Weights of a small GPT-style language model, trained from scratch on English Wikipedia.
Size: 12 layers, 4 heads of 32, vocabulary 32768, 2.95M parameters.
Architecture: LayerNorm before each block, learned positions, no biases in attention or MLP.
Training: a variant of Muon for these matrices, 147M tokens, 8247 steps.
Each number is 500 + 50 x the weight over its row's rms, rounded and kept within 0 to 999. Layers, rows and columns count from 0. Numbers have three digits each. The size before them is the row's rms in percent of the matrix's.

# layer 3 attention output (transposed), 128x64, rms 0.106, rows 107-127, columns 0-63
092:487614472542450498534518549450493433474606475544383524459341457567509464544513476544473549517453556520470456525541425497460566481502479484459467566526546513482434460522485518441550571524533578
078:513507585474453482523491479621545418517490498516501507404520438507477454585487488535458473480372585435450437612545528545472474487517483571595495429504490474458517534586494492557537552441490470
085:608439554502483586456510405474464504520537526458539466564409558443584443507547561527502456596481542523455543452463482556455516488458428517455471539512460460538625502494481454507462457531583429
089:429559540447420461483517534505463527519503497562525439540435512450534409541509580485476502613451521503586456518512446466510512416564470504519529487493427432497419469510486630453441576593496541
085:459457581508538439501500532538472464472502396537512477433560497562479420477472531502530560528523580530519506460421531523635411532456547397546515443460553540448586462435453498506455476428550532
091:504566491462460559532414523494487541527528574382509520558497517564501457570535540552442384411505505483474570462454512529539549520522447467537402484518373500425516504464485445500542521576490582
090:508521474424524478525585585554426498537513470528533520515474476605397467550523533576468490492444425550476477523450479605503507553508475534552576478482454516473423495435519474518521528410352538
095:601568452566433467533480417464527461483534596519488541448516543567527475517507452492576445425529492517478575514485465440423583436467419548540421515468584445495583503422512529538458495449542487
080:546454505456496511550546488459444515479488557532420562539432550415541483502393482477576497474487508476516498558589470523500451537491458573587422397480593479503540422477527481597516556587495437
084:527482426412533462514499563533572497493521505544415489456470470525620561423495493461522547430593480527481430498442537535464440500545493523402419499457495450531538555577537465492434530459613550
098:545417537483568425455451431529465599514538481440512547553474438534468553424575529505489501508427508485399575502507465533486419585533460544414511487502492513547459538523484517493612514475456615
084:444449385456461518537539567499505499570480396484467589542520561530472481498564587591412471553480506534413535439496500533461492582472527409506526438596544521461457474536475465500574488460501462
075:512485562442537579543538442474435597459497610531539517404429478481465476558533446379466514430482473455517450534527456496581580527520486473549533524508530535597471474488498577519539480522437415
095:641528528452539514438461510523465546530543495474580603537416419528510504501643561458439462481540531509511577407505528493485504472466454480428453469462447479462471470532451534583470481570516517
084:553493525517512398443536498500530492469482557480514516491459481518523512590548560475549596477556546430535625549482464539561563475499443495452481483527449404552536409394441596496458439464457486
093:463521531575390495553504560411551527543517501457545519412501464633540439468462472491538420511493457424504480467516414442466546534552497475635471533475508515532484553444572463481487489505479592
085:508498523535461487557504438495425475391444462511520528521457478387549604470412429491605534504580486485644541414583452502483475510521585527505548560479522508498478533515531482476439479501519504
092:509524499446542492526472509510386446557482610499507500529413539378545503442465458462573488478428474478484431456583537581553553600475540525536412520510478490512423509535515476542468586558504450
093:503575492437538522537407566482416446536478456495493520491535496448418509509564509490471464455606499466473458380600485540514497565458494456591533501582452433521500596548517530504463503479409570
084:523586430522444395538472569509472477426569493560594597485451406515522445437470387440489528467465508611538499495549441491433513556513495464454515509551536581472475512483532556519504499527462542
093:587460466502465503438409416485475519567517507478489601425527422551544488503501504335470467570504513511610433455529518461483511483479519467556506487499592486577482491472507548543489570528464580
# layer 3 attention value, 128x64, rms 0.0843, rows 108-127, columns 0-63
094:423494420576458515472558479568526508443493478556494525494432565472507532508511554601466445492505492516488480358460504499514571496548581529460481409477519485547521611438548555533508462389425515
105:487571508497484507494503474455444388497608525527546497485511519445559527482510544462548548498424455426480564572462495570559518511392517464510456437569492607524558545475501387479561429492419520
101:525441560509547497561526531521504433533503471481535506579484453546576561520568522485506467433390471522565437428507533465566462454529492455508432512391444617524417507627559467499511480470470473
096:441577529542581498463506610581483506410459523509487489534554455483554432437379482539478505525466554429504564519440507467552446458528454490480534449556555536478506385534451570582543489514545468
103:592511474518471524579496446423461473577551571431497437418598631529561541450509503490521451501490476494519469460556534496480502543536408497473535507543504508582472512401414520479514444445519412
101:516482433472540440467582487515480486517471553500489544504565506580488461613477413517473435458484516418508484458481581550471504535468465662468590499423532499606474513504426545459439474480482543
112:395506510504453455622486497472498475578556494491480539476487528539566466471441567581427439475484508476501597535462517536392555564379482464573473538521463459414481488511509514517550504520409550
090:463451423509539499470494476560477533442594510469542538496500560451502536448530566533400465565556553569439508548477547498427488490438461457521486438500398566504590537580545528404468470418449553
092:470467449444561460482436497469529520603517536536429497396461461477523484448449467490565463540562468531500503538520504544555437414528439563532496487465538504489566545512552508542648580516390433
102:568431552449541486429429466570431525510607490521459409516627521567457439467524510385508445490486535523442495458448427536483493504564519534502554472529539467572500481429495509542486470539544590
096:576465482531463559446526515489600424354524591459502565467559513529450462507431484411504389450515520514548525577576454512534526411522513488477479534495557539532482491476436535522504499445572451
092:486492502442512455452525412530463606436525540446511519479436506553509500535540429542500561450469443630576465481447517431400565483514522542516519577568480503563496519569475494451390482464563456
108:527524564376510551488477529461469481496589498523502561424558581538517498493568512535491492566532429491538590410485376496478471515465447465499540483546514500563405478537495492560512387545424450
090:510380539465522430516519507439384492499551499488480458492494477558541507517548532535595527586507600495595626485474508516455513553544483467568428527461435474467472470526410460552445457433506483
098:557519502544523469528525533499542481519511501389480488505433480473593499472474513556334462543482450489544475424502547563495570367546538488558528570503572486450508493416446505421493498568470548
094:540441566567562581457492534483453520458415464548565503518451426408517636479473472525514484528518462450455578483607479478375494496495452583519481512511478513443551470575535477441478542504464533
098:505554505488464475429590445523524549555521482530432546466558604401514496446456505531491568507540509470464531517498488496405502454515422551505509489492358628507448524428622493482461525507510507
104:523582515492505453406517495448587576454522469488491438518590412449512623434523473619553423455468488482538479488531445553462514519493425488533577538502430480564470498463510520557464581476524460
102:542503554528505587463439535532470531542541435538476543484523460552430440551334483532459483532541443533496495463532497554407566472547411491509548527389524570484466519554545508530398457461485509
109:439477571494486513453442562489522525459559613480447546504492493539500576516446600612407506516499428508450430505411453514424444482554502496497425504565544543507395553533498477553468500521494576
# layer 3 MLP up, 256x64, rms 0.121, rows 0-86, columns 0-63
077:492459470591399480552533504536511499494498587576441451575456414426482524476453536541515473554465404568568604487482495479468496537453469390468507505520579473434462505459487505569590502524490439
085:462491477476467513486515506477486487512519420498432487582510575539433394449468574562515528516526516578598421446566471516456516568429601441519534370499483511524466485495547433508560541537589484
103:531559394576476501524507490527507469501581530518582516464505505454418467423541506467427485559480476449530519474366562495466509597590604551531485536452472561558530564482531458507537428465544541
086:538447451534525449433519495492570458568493509532540498421563474546488461551456512470583503472592515415401531436562579503525540548492464474390488452472488467577483547563499611514541456423444525
120:498487448455486454497593464544538535447505372500540589544472476445529554487586595557375507465476518524486513524472549493489499429477539542538559582450480498527430453460395582511539452466511464
097:561484408498510476451484511558427468543476397465427515511500594464603510434412534523501473460586548569533510453513573491516447540519525380455492478459544494471496471544551576403563466522520484
090:542531437506506502574594528528502448510489463623490465544462466549562472419532527502439485517525370557551518530463525477438500520444463473493510564507567533422579405490452404541539558497568457
105:515544555490515496462523515500462440472578384582481497543515547468492553546537573494559513473543462485396491468535535514445442451540564477534556492525535428438441434565449573437412632494519522
122:404523582465477587518456584487493488560573455465508505549451545515481509500476450572424536485574428502581548466481496476555422545489452558533475563535512529536491410458533371544501516517458598
110:512544551426471562421543447531522569495551541443543483482469442586547518497547509372550563538515491504516436475460562478504464488428454502533473582603407445571426530549426497507495477503420496
101:435507380450416585568434585544530504554470438516523556503526554516555522415609491533382470468482479476503465479514546436475470509578478561472494458533429536482544478488504496548506582495517418
089:495480480435519493577435550436504506618459443476495483503524474547409593441517495529522605484493565496543523493562545551477510471481528463606462432431542421567469599547557445569501502525446509
099:536414524540462563458454478478531501480536525481525497568411535541501456366546498444400499503460495513495552501461477601482533601539463546472554499523446452570462449507551413508557405483548583
114:513432485451500562485465585430440551551455478453460510509513521461537536488454533573572524468595577517530435562433465577528468398499492494546504568580567482470458426488483493530580490512514369
106:579448462457463452425546459502434507547616529487535438521598419475525518516540505501537552515569500513540498568479483410483526574534565497602476568508542523480516378479509441486428445531480571
099:450466512527450514512533500590509454570459452524517465569521558495513467402515573546457557583480488579398451474446472439483465496410536555518566463502512573396573495529536439513460516443571424
103:551510538506463589498457544506570544575460512481499595448363591562489509454445531452505465498526487498497561550560459440435472442512461527527472546459445498510535342429507535490534496575463496
081:468603476489476406517533483641479509574526499486475508440489496506450415445507501529391510516454579440528510558498489580604543451437474448502480489496500495531484473478503643536588479484475516
107:453502492496461573412494576497575487496581489433530579419527453417408527533493466430529537557581493392425441535437510486514555521496439606460541540559476562554533487514510448546510512471478494
085:574467440469514498418571489508511519511474445429498511542472475491497482512488427394597478486565463483505416431523566429410563418506545554496482466411469505571544418485588468563449508496575492
108:560524513467579549440488531505592470539485531404480488632548479447497528493482554551507517483502504482489495462425500532369417500522557562529487488462648532489456514407480441504438471442510505
093:514499539416505544457623484388471497493568575470605526432494584531441556511571495493541465496496525443440444451530587533486413448429456489443533520474514431538531520499485548542486528435552551
121:560523506492503489587541400521503488402564399543526519499525530462430565540570555545458501497483452468497508414437522501444509501486493477561418551493451537451448636621465464472493460440488492
086:556429513445546581539491592527584441540536541547483481503493544614553499525488519430492498441490410428523580438521507434474474532555547440441569569392537473511483559413457488505519453489485489
086:501493503530478546537533496451468528441488459458522459439529497594486525626454547491526472430508469434489555494404503489459589495551545444634479446423567485532552506463518367537546445451505493
117:445470431485482472476465527471515461541499468564493544539481443563460617414528547445512539526499507454531428452572603447556495585435558496491553508487394590485545453585537552520463585512484466
090:462542523528476446440518544478490496502603480546534537421548538580496590548573461450491510533523588440476438453403396501529417503505474513411446522442491438497598469540476570551455484533546469
076:503418560423610513379492471441529508515557496526483475577458562482526526564524461590457452443527454475522488514487437583411469499567538529507520480517501428567480462492443556476443519622455476
109:567424512500470537564552603517499450468503531375543490507495503531464596446556458476464541447439451497439555479550586463496543530579583482553514474451463413468519470420509418540498413490474482
110:458448413452449486446510541469568528541562462560520549525572420455480460443471619493532557479502490493448497448460496490480378577502572549538506469484535501514430481463496587497554629430508487
093:530435506423434399436482587516581476431471511472521494575468563570477528408488518524403509532499487505570509599516542456556462525633502450472562416550482508517502472459534489557524448529510477
111:558566475546473424476495639568453525519526545539501475464455479518505441596523418413559579566533469442560530517457460427479558515480520504561557575500454508404487488447525445497466577542463505
079:501488395516493441471516508403519529594570446487539510545586566556493488551409448420589559537418480464547565462570511526491515489487577424547463405482481553459532495509496483409551488500487523
110:532497406507518503495478457524549515600454518502473594426518536466498471549523423422526461462587535521531497519481511545460522456514643550516594453427493371542483478418487542503436536476556474
111:456436351463477524452532528494531420452583496505436533485456550543421468510551491465499530491538550370505473502575582557565515510502488451526522546451545582520538464527536516514475607525421463
111:550441375448509403524538581474573606479433530465447503428505546593454578533571441463488562515477491481457428535434546566540502426534569495562534515516537509450483499508497443498528499452466476
109:533485420514453387471554506486477408530454508564511438530604469540456528429537465410496504469540468534488480530538537522581456516364573442500494499577510553496523433558530532563460593516490469
106:479375540491558366526483586496510543544470466587505503572504558430589494428549514396473522425505439567493540459501537516479485494545460550509529498505415515521464460488486481604448523575508492
071:484473536592341506492555476561517489486501467562495442427569494545509522601474429551447521523544474435530525542460498563505468407513521513496472490586418521547454572494588530568497572524536462
118:497434502539475475495515587475521412411520492534462510580435513420575479513402428535521587538537537511474443499619447551524442570557415551505483491499443460561460538412526519524546480469451479
091:474482420530475556485531573509463426419584502468470488551452486475500521526555491493432432565521477452441481514455533595489583428492529427397507484421500552552472490515601464442489571515582415
115:542499575530540535471429476519588503466485494471538582525490545615471461560448470544572521538561509507459585474477389457390513502473537583517484459467524381506525564440510508475531482395505480
059:472552500470462489507545550513509522473455524446484529422619527430477537579364456422520456430481522543529519536532560445527534597527604479441516486434472593551496490471439579540550541520517490
104:534568545535546503569532481592503406447459539392527473487515507448539490651428499438471517397489429497468529477501460508473409527548492526462519468478497547462496515457405470516509622497477532
115:461510411515549480447586453484503514490435571531500542511494519441514467555522459566614440517569443480471536533429479489429448516597602503470540524538543528540408419502434544428477510513519403
114:562516446484465482525367496597499527463361540476465522524532617437462494518455492441498494522519508503537444643462502463552457543485476553548533457553501470528533384487486542554479542518495472
091:450487432438569479447477540489500522539558523503451504467517477490510521534514494537532549417479581354469579515548437518458383610545546493459441453523445561530522552555468457416552543479530554
087:504548589504546469457421492483459531595518572519535534514534481446492439466457491432482354478560409407511496405442513586536511545508472487536523607472483522439493472500514505556453405488533495
088:408488442415508516560522495474440584510534414499498409544508495509527476512506580588455496485623487504484489597489480466497490425507591536432603545395494464524459497511488550493594456483510491
083:482405454520476444495628457507520542612459498483522557410488601511429498490565525482502542526548575510485549459515564538418481470453438523543437442439530437526493536620517568460522482500491491
104:550535430406557497526517530531540489460441451522497554469583617560554509465576485536459494448502364487439505473557487598440448449600502474484548521431481500487506466450544470474599471483473505
094:520555553458447451503530555531571532522560508465517488413415587496466414530449493529475492542595613445583541493523469428402441463514540499579492461421510449446468565449514511510468432519539522
080:480513567498489468487465458520468503536457536461471504389548579516483539463376517415495427470500542488503492473449484593562597496396466447501417491443537483458518439585550499616538532482551528
094:490621474514502486550501507459488586574548439464519431594551487456445465492581470446400457510447498478438475426434447501491458524520541479425564427523462470594527532501559564497558515568556533
108:532538515458433580407543531514504564527436525500552603527496562508439524536434504489555477442559465518505583478527478457440419460493566459629454477569546384537416478478480503512498523568504524
113:502568460408514514543420470571492513453546487508489419525494586497473478532415482496559484510515399387547406519475576490494564532494558578569573558483590474532485477548428449510536475545443506
095:527594518485555425474407494632482451522423493438452568506444462502478463541482504543494546560521545558535505451475487462510449566581448474550563556486483500417472637499442492462501512426549507
100:496494499502519530397476479502590509473455460584469528553521489558492596533396547440524505448596442446477448386468544516482556460525449497441538506445405520554558469494588520524453449449510566
086:553550526504462522454519387561478469477450532460532502547544451518562412470479509566518470619504518494418511548443454523537447472488493614464497444416504566614456450481589509462497490454579493
102:533481531495534521475548489591529458539506456426439436492421581426588501490430533476452543545571491480513500512524537531490497642530471477517565477460423411418545537526448492436462624519496487
108:559458494490507519511521550578484481479457441371541542455498611511528570475475522530492591529432479499472519501447541448556430499517538523518660556450453456535534587471414486489532513431462535
096:472460502531560548447522519502519500406533558470565492417495523515516497448529471457504572435394511450495519551479396516572519501516480527537418657502510544484545535569521515423608515433458457
089:549454444529474449491513495494547441482557430531544583515573517587467439420504492493412440454585412472547473484435469540510510510439518619513539528518583537423550510573520452537513570568481545
090:536458538499470530521492508375491470432528522561565533437540583444480465460477435411492490539384429531536476418624511589460475578484560524501478487569501544518531483486487544517502482492438409
097:565490459395429528527478493466522585517531500460570392429540445500498477487421444549471563476547480464536581514467475460518484536522536535558624407535582504492474491497531496538520511363472466
092:504557475444560553457518571537532614525511562457527482458531552565493580542432399432516417517475453472451459532524510438501499605548506461467575501504421583545547423465492541443463466543465456
104:488514481483512573460575407582571470498527476493545432501429446448480567467472453506394511440498451545500499461487627560499539504538485502531516511543468525525483500452520381470598590547596531
081:470542583487570538529487531512437558496549603482449481495375495540545476511520470582527501536447484568559501548524433420457434460480400557536423484489455439537528573463491479390532514443539477
085:457572508511477534534484632489509534411601489472448505448506516507465458521461426557514453485416489481525567556484416499483525482559591440532482476567580440455493489491443459542631557499509434
102:479591417420482549513527469512511553405511442526476445527575528550414518556563453470460408468534562407558488542492488491461511420453422447588474520498503512466613493500564473526513515438553470
090:521531538477437496391473491446563521541504462493520480544525510434486440511459558466388477513571502438420490516517574613446531488506461447447467502577463464564558420551516531570414460547559577
116:497483546489492367454441514472454525462454533433517566456536540527498498599439456400544614537554431476544548484483459464547564482494581529447604522457442481488523504469507538510515540489619486
088:485549557512508550434535495578457475494484514406555471466477493516408546530511498575495508525576571517508546544480472425366449482480485477554455546435465421485411593479542573505487512383532454
114:404471435614456535527441584565490505553540462545500584489447456611478574564457457398563501530483538510545542480416495532496523475498563528465501546412446505521502413468497480481503475490412528
095:567422539454461445575461483468508440560547608450600452503490600445552482478465455521459519551449440514524561531444458444443473560572548548568524449590444490493527481453527500427447518514451481
085:466475597465595511581462586516492483512476597500506496514460390516529548517466419536565500434456440459503529527505433461521380535451503509523441481581506553526422494564472415463578464537480474
090:534536497535466450585493567523488466548519562465419511487522614349500462446441467552503480577491501513494473488426508566506467447586552628509442568490508508490484486482503556555542475541530407
097:427464482443513465561510502409506435554597475520524504467513471435472484470499523451453577423583407418530515511461460547461500521576451528603508563594476568498505495518490566466508600549424486
109:571483420425506541510453540438633509535494449472572599554453539566496492409540454462485509468476540505464483432468426460436421530507556552497447498403467466532478582467592523512494536471481467
081:447526643539512497452436502500483502566519469602548483509428516589486570509579552522478512486488498476456543438519453427490529478522375429520481467655468451448535436502484522460512499478504528
104:566518477413445573428553451532469485484552446443517555411551500513455594504496527446406468527517515478579468426478575450525444549412511405506548472496571486536435478543485549573551560488514547
090:474469551421499552467512524518509483547474462463402384458596553468501476521441515512465529630543540449509546538434428482444542445470449450510619447522436486548478547528559509518450465509413521
098:423562402509529514525476502488464485497492496517471516416542482466533442571461344454431536466526561455627427539487458566566506516506514529468500496565506591485398533491517546429540552518477469
076:471480546550471471544505532487423624475503415450465501489457547518489547452463449499552547390492544479545461524414518479480456589506559595506568466493454601486437506442481461494529560396505425
098:449562548485407473492549440455517459520556475424535475447539540508426597585505470664465528568582513465466574544513473505434493375503496477533502518437524500505520500503534530528450547533535448
075:513443495446499493529516532418489461584566497560504448621489466470506471485438436367514516471492435475507503468556541475533518552467624454511378455544534521547500452584479450501537538511424552
088:545519585430466455493522479525521501486519532348476455454485616559516457492526449568482538531576576529504489526509526411421515524539452543569561512437541441459464532413499475513492501438586431
# layer 3 MLP down (transposed), 256x64, rms 0.121, rows 0-85, columns 0-63
089:494508536499531558509538546439512484460444470555526575530492423441517518519499508484526484539362425557469451567419470559618496460457522457467437480534404421555472488538489523548634526507464482
091:454515555442482527451567472570476470493462443539496498549452501447496525491416643477497543502499523560513488347564472508479598521444484456498501396466468545468535492474582535508535427470501599
102:520416463525526460500602531465495471427499519462538416461501483500546468483472563536364448491454477428573431426425466583584551571458593535475472469490503544485541557504430504573497542529521489
089:502461477428509510447429528446529469560497496540524451477511510491518454476460578450423507503492556507424488440568669503428515529576402521432493563453527500442488499605525523534549529414437504
126:549476539526529573490426423454505496514503497551485477486483581525555490419543480532560544428501507455489532527509497570544544561441597532450507447529544600453512464439579429522428391470381481
109:432438572553489509450489527469403584459396425506508430562458496555565533477465479558545476584477512464494464454462503588587482554527465415478523600535516404532560516527474490466533473514527558
100:465540549535570529475514567511615512477525443489509546458513533567503449475560480459575505518522495509487454586484396526511473487472426489444567425518369431512494532494501488460528521341533565
114:543511544492606510526534460513453630480460614458422535500429457453443508547448523488520541579526420419457493494556494496475563517547467526524487535394576447498496406415517501514531432492499503
107:570499471480483528540491574446640480561406556550469519481444452496503442444555468455555612558457568570478470479603534533468419529517524475493412458513474565485471482431567484551504475486517525
102:542466558607561500480501472432454425554566471526510489545495557475548319493527603507520550533456480463459530478488440494568514478442544541489472444496482518496598461514466533415484557441561521
106:543457528442528508460488441457565572463483491482600527585543514465501506450533535470459450496485458450480548538379416516544500423479451529486553558626444522524418476550587550474562467531452566
095:473505558496517545576517521472474530596461472527478456507450408502444510540503574463529578454369461509561481502382575354456445506483494480524526537437440546515526422484532513512558487485478440
097:483448603551476490471568552435434527483540498489464433414387417592526516458520491575474523544483517505508429538492438554509558470464520573568511531461478461511479421540424562580501492545497596
120:517517520457570475457525509540437552454574469516438439412517562519486554594491452602536498577457446434451520510555488526365515529437423475476568461431548477565521486487446448520518548568476539
097:509593460455599436516514477606457550567459456510552441490538541539575474528564407490521531521551470489566530424480495503497419526491493410473486488464453490464558541497492417476637521425478546
091:565411512483570587431515498507516484492509441504489510478504550540526449464483522489632595542560493526514500479443477394376510452460528528431512573524467507524527510442460552406444540452563574
105:497505551480504388424475453558499480529504563467396431419498533514400515539492509494464610529417504422585482533509545445470516556483501546500540550516482562569483438550490519472584447584437533
091:520474401428486538643502504507544573511476563485436586503458482445566413457471481497481541510482515493554492467508458430575586477493500569440506517445560541535466485495505597505619524585494493
101:480408558563462584447518453484484521525472555437503562499519503511568542612593478468507520513400484497569499472521524402459478509532454494564496475445548421525562587428540441491577421450489465
095:484567542533479526543507390517509529484441474569623546486431478500515504411400505477434438469453485528585479536433480521608534596521443535430410506483437452471546530561508437488491506499490479
118:561516485571440587488538615426549532549428492458523586527446485519523503448504489455404418478468483535531494426468482589607423460479512484521447519513550534507435513504524458535495409451410496
093:498529522433455507475533483473499459463454500558499496488502513535532504496526477478475551433517590457578577407452547508441381374595455523564527522555431498433493442405525531455403555489499450
101:458469510509444518505442513560502516515504532438458441501480620404545563480424500472514465497464449428405544503469497535572563548515573423438512533500556498399526469578554440518481512604411488
096:486461434573524574512405539534570512416537539461524623502519543546496418512588417571555550528450441525434589485501458489413506555469584489466551449502474507527516559486492445490481567497520535
090:554527518539482518516402463537420499584539475511556494558468540489523426544527576492436528583502448564493516449540544521540522444447412455512453527577477486456487504538498534523513675448518597
113:541537552513567489486523430546515524499507531502483515390573563470520473567441447576484478454476450520404509513508563522483528455445457488509382399460506525430453539579585508418482567465567431
079:572468467436560623479466563540411479435485425509550464458467394515545479444510576508508515526489519477505446563442436519511550515472495551538467467486516427481641589541430526509540525459507449
088:505522495572431438428512409612553488445562454549458511519514504592514371486539485516527419506499399582501522525511505460477499478537561551589469498496509426550557472469536516504452463398528529
101:520486528458532532545526464391487536584515422451453584531515455443637540446609489506528442466481528540480528412482562465497517543432612510561494477462495412432513515441530486491445505546514485
115:433523559462519528514571612533508521471447531497598548556388447505605427564505483452564428486439488505385449451451514455550535485552550467506442517535494494522414483526497509445455527470521562
107:526347554539526507572508576471429505463498572475428431504437508529504573489431479544558527582423483501393433415535499507483590522426463524517493578491533506497493465419479472502513451528537512
102:605473478450507512576450594503438620521548576471441450552477553537539470503517365507505478467539518507486535453518456519490525488537513440531490496602595500505417433490537528456425420540520496
091:579520410579505417528436546455556477517622455494582554518547500556552465467498572485547454495434567458589502465413467475545509529376501515520503469448498542509440522448456488510455548526451455
103:443582400504504459542510460414494527556438484398543546505444484522444542536508481561493531617574529508451469487492528489553474462527607506501494452432514451421530532527496468390556612520490515
111:468570506481450461477538461553482451537520456508527558569515467545560404497466598442567488472511384412492518525437417465606552521437491485466420417550596500467519484504453468475478540537438508
109:503485567555590484509450499462493452463561463542570541486484550522520478379539551524620526510425519401534484522552495537500475432378455500580525480488433453471511481515424558454471500425427533
106:553524555517525434490477505574551531547481555512490458531461479490406516528437526477480512430572411388429478605497463560539469484557416467563509438450440440454540558517585412497440527504518539
106:500527488541498608464503558444543465473540460536388604497445554619524451543447456420537435502537468539524565530483511441528460511521578467472538546557547489467558514423442473420471452446447529
082:412450464475467503456509514417555524500466546614572470583544463476524565491466540458457426426525443415507556488459525500464476496602452504438569498536457543588524507535505612483428427526509501
111:553513520535445405463430568523540515534524570461548473505518507560525528379522576556580522470534378532425399437479458559557486506597444558476521532502462544476435488489492443463518496462534541
097:559567536453511445427481528442500467590472428532451469553511477556598438492486410503563541566452510502610460561491409457561429534453507479452480525546538532525435484481496520573424512419514555
108:503507442464509567505486541506460541355488505520425520503514496467535514528502434514443451541522575544552484494543454440434423572558498481458654483452529458511519599541491509516565506474630505
072:542391441497459472525509507337471573482548496429527525467429482533539541558467560552514513481508504511431500474567460476476452381487567557508438530457547497580498540541585489539442512577537490
098:562524503479423500501433493498481459540552482514561481501413550509528471494492535484505592416525489490442463477508508516547509522525427598449383486594583480571543459530547578441512540473365575
105:528535427430507401476535494538497533625537337439531535523511428406469447549530451510472544505594567514541554505502519527503428455496426551581479484487447508519498494453484538461463548479472464
101:424475462430593545490528394413571496542591497569573503500472407460547504507463470458526457496491508491530519457486454521556632436477554549577459512521483519491448557555478482425529563427482499
089:444511506419553524497526645439500543463478484518517505402502513526496523506494484421463471423477492455497469476565449448554421554522542598581596490474497506484492449482386521427519402495531561
095:486471507437512524592522644428457509581494495503526492500406433556498455428549451457437472514527556462594529526528424538537539492524460480520501569440451427443563498490516568554463417507561549
112:505495467496442475421484506535536493500468515479493536484393571442475452418437479534546499510462590440604527595489462542601534518411462527540461535513497439452568505509510524632438524507433564
087:437431444559444514471500605478453590556473474440523534465478561508466589481539540531497572558490616451465518380537476399424515569497517517493495540432430495545535460508456542445463479506521530
110:459418569531502548455517535473465479496431519448588480493405475566502424461580592473527568520535580499391551435530504535449491499533552465525392559546483491492520530525551552526460586504437440
097:490529615456548516496552487508531494548452557442562467413476590440513485415496581468555476562562568532535519453502497440486565611453474508508521509467488466533472572486559596441479435457459586
094:504459418489503594592560597474460494581438418465474618493500488460520455482401535492471504506471485531469545406478532480472543526505503470494403417456494519549392510566459556483437518488496551
100:487505484459611497543479456539498586526530532463480519493517501566493501537474413456540515539521415494563430472597447508410562483516520531528511495393479431548561534424462519365478461418544556
111:494563491560503541437480555478501531460507515496478482559486594427506421533489441569464463534564503555526543462454525433376403478484485605422514468608520486522504492543597560435534550454459502
116:475477491455519450484509459521479562487538517520554372459523472498484564531598454567584521421418491488433511541486553502460592524506542479441499455417577471494567538503601467578570480492425568
090:556483527496512538424481455536481577579435520464441539536492434475517552564489511492509467516525479589495451400446558459469568580609423471501548541568480528584466547428430543478441427432499500
105:525450502451417524478518550463592563555472465537559566539474510438545462463493522525416442389496502462506486563504531491582525499472530528480492498541596458502509412560493554539563414623425444
096:472463511507422476593498571464552417505540493524510471553464434546509496496496495455579596398461523534594531578447548495527498435442458527564439544563488410464504567510446469548425502459415470
102:596476477441500470547547469510482620540609493444427517511558504493445547504506444510454528561497543504538513463465520412498424513445523457390559528609485508417485545470510516465506494394583512
109:527484453420557477492563435493516542386552464489465586514513492463443579558506469566455440525515474540503435497512505509445603520521559417490513388497539556462453535529541460421544495597575554
099:450502463568490487504491422433540541461557581541479506441505566510531559501555423476374463395453493535439492510449410444608490540432504511512552494516497439444576520501460461525533486608471477
089:610499529496464539553379474499500517582560525531482461466463479500378565459427460472529528541500445431609490432499494551446453445504511619555490547455462424460536528490438483483447527462524508
096:428510463514492500530552449563533449380502479575459552563538509513483482463496465394504586428513520453536465470451414508526501530520455439540520470586514435476434562528597528584512607443510460
102:601448489435463411487474529485523455493531568517483414498580586484503443561496525499586464479510478441565504504513549585522498445415379480546490544538524423544442555479443518417500557458509433
102:467433513407470539516496448506451416417445405525544592460520456523481545456446551495561536512477500513497471496465488555600584457532447445536460626492557452420535514592507584508519523517476513
105:481421551423503506422527421431535542428589512531549512506509436568564432493548457583398454475507420500507494518571493435521508438428533551488448597493509533519539520483563584509499527434548541
085:409402550557549555537441462531517525418486490595501482403446517556527516467498474511512474490492505546514508474426470490517484556506488593514494509548422549505592552412440468455565418466606433
096:393480554493497482469464451440485545573532493460496501536459546490453471551474463537435521548503511562498516497463462520579498495437524548420476462536443464507340559618493495521570623431475464
099:448493491555560521460551481446496513521371422596507464550451498566454440526519540450519446537538534487503474540352549493579565574458549526551431486526536508544481492499467519421469552516480401
091:447395546434526544502501602444554512504499596484430539553461473456518484465412605551450510506510490556500469512538545396498507469537563576530559475482535443494524404560603489485468433537504518
114:536495492490424580591533436533559510512558492470536438512478570415598426489582469544587492452407571498418478481496521451533449435473538472512437554597599467486494460540497546517459495491495533
079:493473532429620572522548453574465585444456409476514528408510538472562472416554626540456462479491483594502504507486482417510488519525474460501516569482505456522432440489513433501530439420514524
108:462398493487481488499445510539542456443536532434528603520541571523491511549496515346556509461477526508528476565435560508508549534614515523501526591484453407468432420458420525466496459529475461
100:488503569576478503442541582513461549514541547453522487468483519410468509520529515491495563543474496565505473495368610459419483520493654414432507522575466526471465457439509530500432505465435468
090:362512583462531514617536526477566497523436517449508527554476439527500551504591453558393444471503472429565535499516507504446470541518469441476542437526470530475479455466541456511621471534512417
094:480432479522577592462504519502520542548480425510519555471449458536463501477452375605518425586617457584478526478460509466500593502430449464499479455543559447507489524508545511495569567544501438
105:406522590422502581500529523525451530458456515483541541471492471476505514496526551451427529506523429473445567415531401521455471427572552448472495539555555448463471544428595547466570593475454454
110:525489483480435492499533522578498498430445471518460392435549539484486391539490489500466472496487528495464599554438403387560509570462456413527552470559529541533511516567562536471576437491510584
082:541408478483426525531486489507552513538511437533520528474471430523568575543428499559504571533522423453505540580461520487505420471459452479417438465440429601536493631546535474493420533456500560
109:511449472456410434541485477561593496476451610480443407425483463491512480455425446535550507503575480492457570481540546534507441479532503613522409557597513518533546468478525530419480520454563503
086:475480520461515485527545516429564548535481487461495516531553618419527398434531418465478528544488488493426488454450481476453524508571524488507623496540459469491483520489566497618553434600410451
105:460448476486513509506563563477487532525485531605373587614521544529494481521458462484444448474485450503571489503546498551457547506539424532513608499554453420465476539477466553445428403512464578
080:575464440468542489543442491408434519477480504513443545563413460552447513443515516572539465415429531525461517577533447461439521437416569560545437538578448480560538571490538480442466449564468502
097:479508555531518519484535470591434476438483484514533533598461408525534559491538538549475499496482465544472628573406503464453564488549538486513524576474481517445490516494574495597474439535363434
070:453388515548495562536513486532485478548520412482489527528459551475462525573558532508514467399564427487476465502505465558513504520451617466520534423381525540520437619424494532467530500532583545